Part of a small language model's weights.
Size: 23 layers, width 256, MLP 704 SwiGLU, vocabulary 7443, 20.8M parameters.
Architecture: rotary positions, capped logits.
Training: a variant of Adam for these matrices, 326M tokens, 9940 steps.
Each number is 200 + 20 x the weight over its row's rms, rounded and kept within 0 to 999. Layers, rows and columns count from 0. The size before them is the row's rms in percent of the matrix's.

# gate: layer 4 MLP gate, 704x256, rms 0.0614, rows 209-225, columns 0-63
# up: layer 4 MLP up, 704x256, rms 0.0581, rows 209-224, columns 0-63
# down: layer 4 MLP down (transposed), 704x256, rms 0.0523, rows 209-224, columns 0-63
gate209,087,191,178,214,225,196,200,179,202,203,182,237,228,193,158,200,162,188,189,237,188,197,212,215,211,234,182,229,178,213,202,177,175,163,140,210,177,227,215,189,196,204,157,237,199,193,216,218,190,220,197,215,208,197,186,196,225,222,189,182,214,208,218,167,183
up209,088,208,193,211,211,209,201,188,181,211,247,209,193,192,200,226,209,217,177,184,232,199,206,224,208,239,185,237,197,192,181,192,196,206,227,196,231,170,221,199,224,187,206,189,195,190,208,175,239,192,206,199,165,187,207,181,179,199,202,194,235,215,188,214,198
down209,086,165,210,189,216,204,233,180,202,199,220,235,216,228,195,222,183,217,177,238,211,195,212,214,182,225,177,202,196,225,209,188,208,158,182,183,190,196,213,207,198,193,178,201,186,185,226,205,216,194,212,218,208,193,190,180,189,210,196,163,204,234,233,182,174
gate210,108,221,193,202,196,187,211,180,197,218,208,178,177,200,185,229,178,230,215,166,175,181,204,180,200,229,242,227,204,197,196,188,191,168,204,169,197,188,191,203,223,202,214,196,236,177,215,224,178,188,186,183,192,215,186,204,218,204,214,191,201,204,185,166,189
up210,113,150,181,202,211,234,202,219,197,204,210,213,236,200,208,162,225,188,181,229,229,207,198,203,207,191,182,173,211,220,178,202,201,207,217,195,208,215,187,194,156,185,193,187,192,224,172,187,223,193,191,249,200,190,205,177,193,185,192,176,194,202,203,231,191
down210,109,156,168,182,176,216,195,206,197,193,192,196,214,197,218,148,199,192,209,220,204,199,247,213,188,195,199,179,206,233,179,191,188,195,239,201,223,193,210,174,194,188,210,196,171,220,205,207,227,236,219,263,186,188,199,172,197,201,176,176,205,213,203,187,200
gate211,081,245,209,219,199,186,210,195,193,191,178,188,188,255,212,229,224,204,166,165,215,230,198,213,217,183,208,195,217,223,205,209,224,186,220,198,201,180,247,192,178,188,213,229,204,213,185,209,185,177,201,206,221,203,196,197,186,207,212,211,192,198,239,198,193
up211,077,256,179,216,209,227,217,236,206,195,203,187,206,196,184,246,183,177,218,190,209,157,174,202,179,170,203,202,205,220,209,223,222,238,193,184,197,196,211,184,171,201,224,210,194,161,198,184,186,192,199,175,210,192,190,206,199,203,215,212,205,206,172,196,193
down211,081,170,194,237,164,213,202,224,235,201,201,181,197,194,203,190,208,193,210,211,195,180,203,177,192,180,180,225,177,200,219,221,205,238,189,216,169,225,176,212,172,210,215,226,217,185,214,183,198,184,169,172,163,180,185,196,226,216,195,206,196,170,205,225,195
gate212,082,180,211,241,171,189,215,200,194,248,221,196,186,217,174,208,197,212,176,191,242,216,217,205,201,229,211,216,175,227,206,161,200,206,204,197,224,236,224,212,163,185,189,219,187,181,193,203,199,207,252,238,221,175,207,193,209,225,175,194,204,201,204,198,188
up212,087,180,193,190,189,235,179,194,222,177,231,227,197,215,196,187,178,229,200,186,199,193,209,217,213,220,199,207,208,166,177,171,190,203,179,190,202,175,188,198,192,220,196,223,174,167,226,187,179,193,224,217,177,181,194,221,202,205,208,203,196,192,191,220,197
down212,089,204,186,168,183,239,191,185,225,180,209,218,228,192,188,172,159,239,189,203,192,185,203,228,189,201,198,209,201,164,194,186,212,214,183,193,211,158,181,210,190,237,196,212,177,174,221,193,160,187,193,200,183,176,187,227,194,196,191,210,181,207,194,206,212
gate213,089,178,220,190,213,195,227,196,193,218,189,208,190,208,215,245,197,171,215,213,216,224,205,197,187,210,186,214,232,197,181,195,196,207,213,230,176,206,206,188,197,215,168,228,157,206,174,197,212,170,238,206,209,205,180,198,219,191,168,221,213,178,175,196,183
up213,089,195,152,209,205,232,193,228,188,197,206,183,193,139,187,203,233,186,216,216,191,208,213,186,188,182,203,196,256,180,211,217,215,231,206,204,152,192,201,193,162,213,195,191,188,223,207,197,201,226,200,218,161,197,185,238,212,190,194,219,206,154,209,202,186
down213,090,196,157,226,206,212,161,206,222,195,194,208,201,167,214,178,220,167,199,213,194,193,224,185,198,190,198,210,223,205,201,222,208,229,211,177,172,182,210,199,189,190,211,176,200,204,222,162,212,220,173,211,178,197,163,224,212,188,220,216,206,208,179,179,179
gate214,102,254,204,199,214,194,234,195,211,194,200,202,196,170,202,195,198,202,193,204,192,207,184,224,185,198,193,199,196,225,180,193,185,182,139,196,187,191,192,181,225,202,217,190,216,255,185,230,191,196,223,183,177,194,229,172,208,185,201,202,187,220,188,195,183
up214,097,185,214,195,182,192,210,193,209,200,184,184,185,215,202,199,199,192,177,169,193,231,190,214,198,203,187,192,225,227,210,219,206,189,183,198,204,191,177,176,194,182,180,205,200,216,173,223,163,201,190,153,189,197,169,186,213,212,192,179,196,197,190,197,217
down214,101,198,211,194,222,184,191,221,208,226,172,198,217,195,192,170,189,238,166,187,225,189,183,222,181,201,160,221,186,205,214,238,141,250,228,176,175,198,180,220,190,224,196,203,189,189,209,185,190,204,237,199,185,206,215,197,213,181,219,224,178,208,183,197,185
gate215,082,241,217,188,201,227,201,210,187,230,206,200,218,205,210,204,189,190,200,174,200,218,213,217,212,204,213,191,215,222,204,207,214,150,178,181,174,177,192,197,180,177,189,202,172,234,201,235,184,207,208,218,201,209,197,198,214,200,199,193,184,193,208,211,182
up215,086,220,220,191,236,171,224,225,231,167,174,215,176,219,187,177,213,198,210,182,215,177,198,183,201,188,205,191,194,170,215,201,182,217,245,184,198,228,230,188,214,213,172,218,213,202,215,164,172,195,218,204,210,220,217,221,193,216,202,183,211,171,199,218,203
down215,085,197,239,200,240,179,241,232,212,169,191,200,198,219,184,174,214,215,211,185,215,157,192,158,188,197,221,219,194,170,184,208,206,226,210,189,178,185,220,186,203,211,193,218,213,216,220,140,183,202,230,240,194,203,171,204,207,223,174,183,228,156,214,221,175
gate216,102,211,205,187,218,154,199,206,190,187,179,204,199,175,155,202,214,178,186,215,197,222,191,185,188,221,247,198,188,172,189,192,190,222,196,240,166,217,173,232,246,225,210,197,213,182,211,205,244,225,216,228,192,195,180,216,196,232,183,185,211,204,223,201,198
up216,103,232,202,204,196,247,200,162,210,198,258,214,213,194,223,202,236,209,192,179,198,220,224,206,234,207,187,196,219,203,192,220,183,174,193,218,229,187,191,215,203,191,178,194,167,204,168,207,180,203,184,167,242,216,160,163,186,192,174,185,177,188,212,187,204
down216,105,217,204,231,181,226,164,184,195,208,215,196,175,218,185,166,227,170,171,193,204,202,196,188,214,185,213,207,180,184,203,228,181,213,223,233,179,185,204,211,187,203,171,200,191,176,166,181,202,200,180,197,196,203,179,197,172,199,190,219,213,220,203,161,165
gate217,093,194,219,219,183,184,225,195,197,188,184,240,190,195,175,202,194,209,195,168,217,194,244,182,170,166,222,223,239,220,214,226,185,173,173,208,184,208,222,172,218,182,193,201,195,186,213,195,191,196,208,228,227,213,210,219,231,193,188,228,205,224,206,247,178
up217,085,189,183,221,230,225,173,206,183,196,156,163,167,205,203,218,251,190,212,209,203,194,203,227,201,209,175,194,199,210,198,193,180,194,221,162,234,206,190,201,189,212,206,187,255,206,205,201,179,212,194,182,224,179,204,226,206,218,236,189,194,191,192,163,179
down217,093,174,223,206,223,179,227,199,167,168,180,204,199,179,208,186,230,215,210,207,272,222,205,165,197,206,168,204,220,216,218,208,201,161,193,192,215,190,187,169,197,180,170,217,216,226,219,213,177,216,209,224,197,213,182,205,218,202,218,190,208,230,227,176,177
gate218,105,233,242,199,224,180,206,200,208,195,235,166,192,206,198,198,199,195,190,190,209,164,184,209,192,178,224,178,197,164,184,197,225,198,202,205,202,181,190,177,204,164,200,226,188,212,198,228,237,212,213,208,206,211,204,192,200,216,185,192,209,201,190,177,192
up218,106,172,197,189,177,225,204,202,179,187,214,243,165,219,207,191,188,215,188,232,193,193,219,183,182,196,180,176,183,217,178,234,231,208,203,217,222,155,194,190,194,203,183,230,184,207,207,181,186,207,188,238,193,209,237,214,173,180,175,197,201,212,212,226,199
down218,109,147,175,181,190,220,242,163,199,199,192,212,202,185,191,192,189,217,182,198,180,196,232,194,213,215,220,210,211,239,208,226,197,203,213,201,184,183,196,192,186,209,206,199,189,217,214,165,177,181,184,213,162,207,191,195,226,222,207,183,203,194,220,198,222
gate219,088,185,210,200,185,214,212,183,231,226,153,208,217,194,196,215,196,184,178,209,197,208,230,177,191,194,193,206,189,234,190,160,178,214,197,207,165,208,225,191,209,232,216,228,220,182,204,215,202,190,214,194,190,190,171,211,238,253,185,205,212,202,231,214,202
up219,086,188,207,189,184,212,197,176,216,188,213,184,248,153,184,191,208,222,191,224,190,190,199,182,177,208,203,216,171,200,184,204,170,183,168,191,175,206,199,230,224,191,228,186,221,157,214,184,207,211,186,199,197,187,195,184,209,185,187,172,173,177,179,219,204
down219,085,190,213,165,204,217,210,183,225,236,243,191,193,179,173,181,169,218,217,200,193,210,186,201,210,184,190,212,194,200,174,218,168,170,199,202,218,193,203,197,219,165,198,188,156,207,200,177,202,198,194,197,179,173,184,211,185,221,200,187,179,178,163,231,221
gate220,109,178,218,207,189,210,185,202,200,211,208,238,239,242,170,211,180,172,189,213,227,197,192,200,186,208,192,216,213,226,176,239,198,143,180,197,226,182,229,228,171,194,153,221,221,228,185,186,213,198,203,191,187,193,184,196,224,191,198,197,205,218,161,208,171
up220,108,196,191,213,196,183,246,217,171,188,192,178,211,207,232,208,205,235,218,167,178,222,204,184,202,182,181,197,185,181,226,185,210,207,196,217,206,215,183,170,231,209,205,221,201,195,230,216,188,199,163,208,225,216,178,174,192,225,237,213,203,212,204,216,202
down220,107,161,200,204,173,197,179,209,189,223,210,231,174,195,193,224,209,187,186,209,207,195,202,157,182,207,185,160,231,208,214,227,210,161,244,188,212,197,218,198,187,188,196,209,181,226,215,187,225,241,235,212,200,215,196,221,178,150,190,171,185,213,187,193,201
gate221,057,237,160,178,165,211,208,251,214,219,195,178,242,187,223,223,200,170,173,199,209,184,157,183,195,210,171,192,195,222,234,185,201,205,222,198,215,197,206,177,180,190,209,208,182,199,239,184,208,198,215,198,197,209,173,203,227,222,171,181,221,219,180,205,207
up221,058,206,181,216,210,217,187,153,212,188,199,182,238,189,192,199,215,203,203,235,204,203,212,211,188,227,174,177,167,190,184,194,168,176,194,191,208,227,216,203,211,212,215,194,199,160,207,187,191,212,188,196,211,172,206,198,203,218,155,206,241,183,212,146,211
down221,053,203,202,242,186,219,193,208,202,221,190,178,199,212,232,211,193,220,220,177,208,166,202,193,167,188,212,195,195,200,211,223,181,170,177,172,180,175,224,182,213,195,185,199,191,175,176,166,184,207,224,163,202,184,217,217,211,191,195,173,178,209,209,174,234
gate222,136,224,180,202,197,223,229,185,184,236,229,211,211,237,217,243,183,227,203,227,196,159,247,201,174,227,210,201,189,208,187,213,190,185,202,204,194,235,186,155,168,197,209,189,191,166,202,224,216,207,186,177,207,220,187,177,221,189,190,227,192,219,218,224,176
up222,128,232,198,217,226,207,221,191,182,221,216,220,207,225,196,211,193,212,199,211,160,220,203,216,211,217,195,174,240,218,196,222,219,204,199,144,209,211,198,195,189,200,215,160,220,169,155,225,163,183,196,172,221,227,195,227,208,235,225,175,189,223,241,187,206
down222,121,196,197,219,214,206,180,182,214,202,186,228,212,212,209,218,201,184,211,222,204,205,233,200,199,213,164,208,189,212,188,190,230,220,191,178,168,182,225,181,231,176,203,211,198,231,160,178,168,215,185,178,191,221,177,227,209,205,215,202,217,176,241,207,200
gate223,122,175,161,184,225,233,199,201,193,186,190,174,194,223,194,190,196,152,233,200,215,194,190,195,198,191,182,209,222,186,190,202,222,206,193,180,190,212,226,205,188,192,186,179,244,213,192,201,171,170,247,206,205,186,183,200,216,183,208,222,237,171,169,193,177
up223,125,214,198,178,207,216,238,208,178,218,181,184,183,197,212,196,245,180,183,190,224,176,233,184,163,170,216,213,251,206,221,164,174,195,202,193,187,224,178,181,181,194,213,204,180,224,221,210,206,205,181,199,166,192,213,154,202,190,216,181,207,207,153,184,202
down223,121,212,217,189,206,235,206,226,214,216,186,227,196,217,211,213,181,187,203,191,205,209,162,200,193,216,212,201,164,201,217,185,190,234,217,191,187,222,235,183,189,194,193,211,174,196,180,216,184,192,222,179,183,188,209,205,176,200,194,176,205,182,184,200,192
gate224,070,207,209,165,218,148,200,192,170,205,199,199,160,207,199,195,181,228,207,224,166,235,184,190,215,238,183,229,171,208,188,183,220,231,186,233,196,191,175,213,183,183,214,183,154,198,218,183,207,186,180,214,214,200,199,205,189,212,191,173,220,174,214,199,224
up224,071,218,165,192,224,172,223,212,198,212,201,213,204,225,175,203,185,195,232,172,173,202,191,179,191,166,231,214,211,206,225,247,185,226,152,196,221,192,155,190,230,213,213,187,199,214,207,164,195,196,201,167,218,212,191,234,226,171,203,184,174,181,237,203,213
down224,070,193,217,225,225,225,186,218,199,208,245,204,205,200,192,175,183,235,179,208,170,160,191,215,185,205,195,223,181,239,194,222,212,218,194,187,233,149,199,201,226,211,196,194,146,193,241,173,188,212,169,193,205,207,238,207,165,218,203,207,196,160,175,190,216
gate225,080,221,221,192,234,207,198,207,169,178,175,219,198,225,194,228,192,193,191,191,204,230,211,166,177,203,212,172,197,177,229,165,164,206,190,213,174,203,206,197,174,234,185,236,227,198,220,182,215,197,225,189,191,185,173,212,198,214,178,234,142,203,209,169,201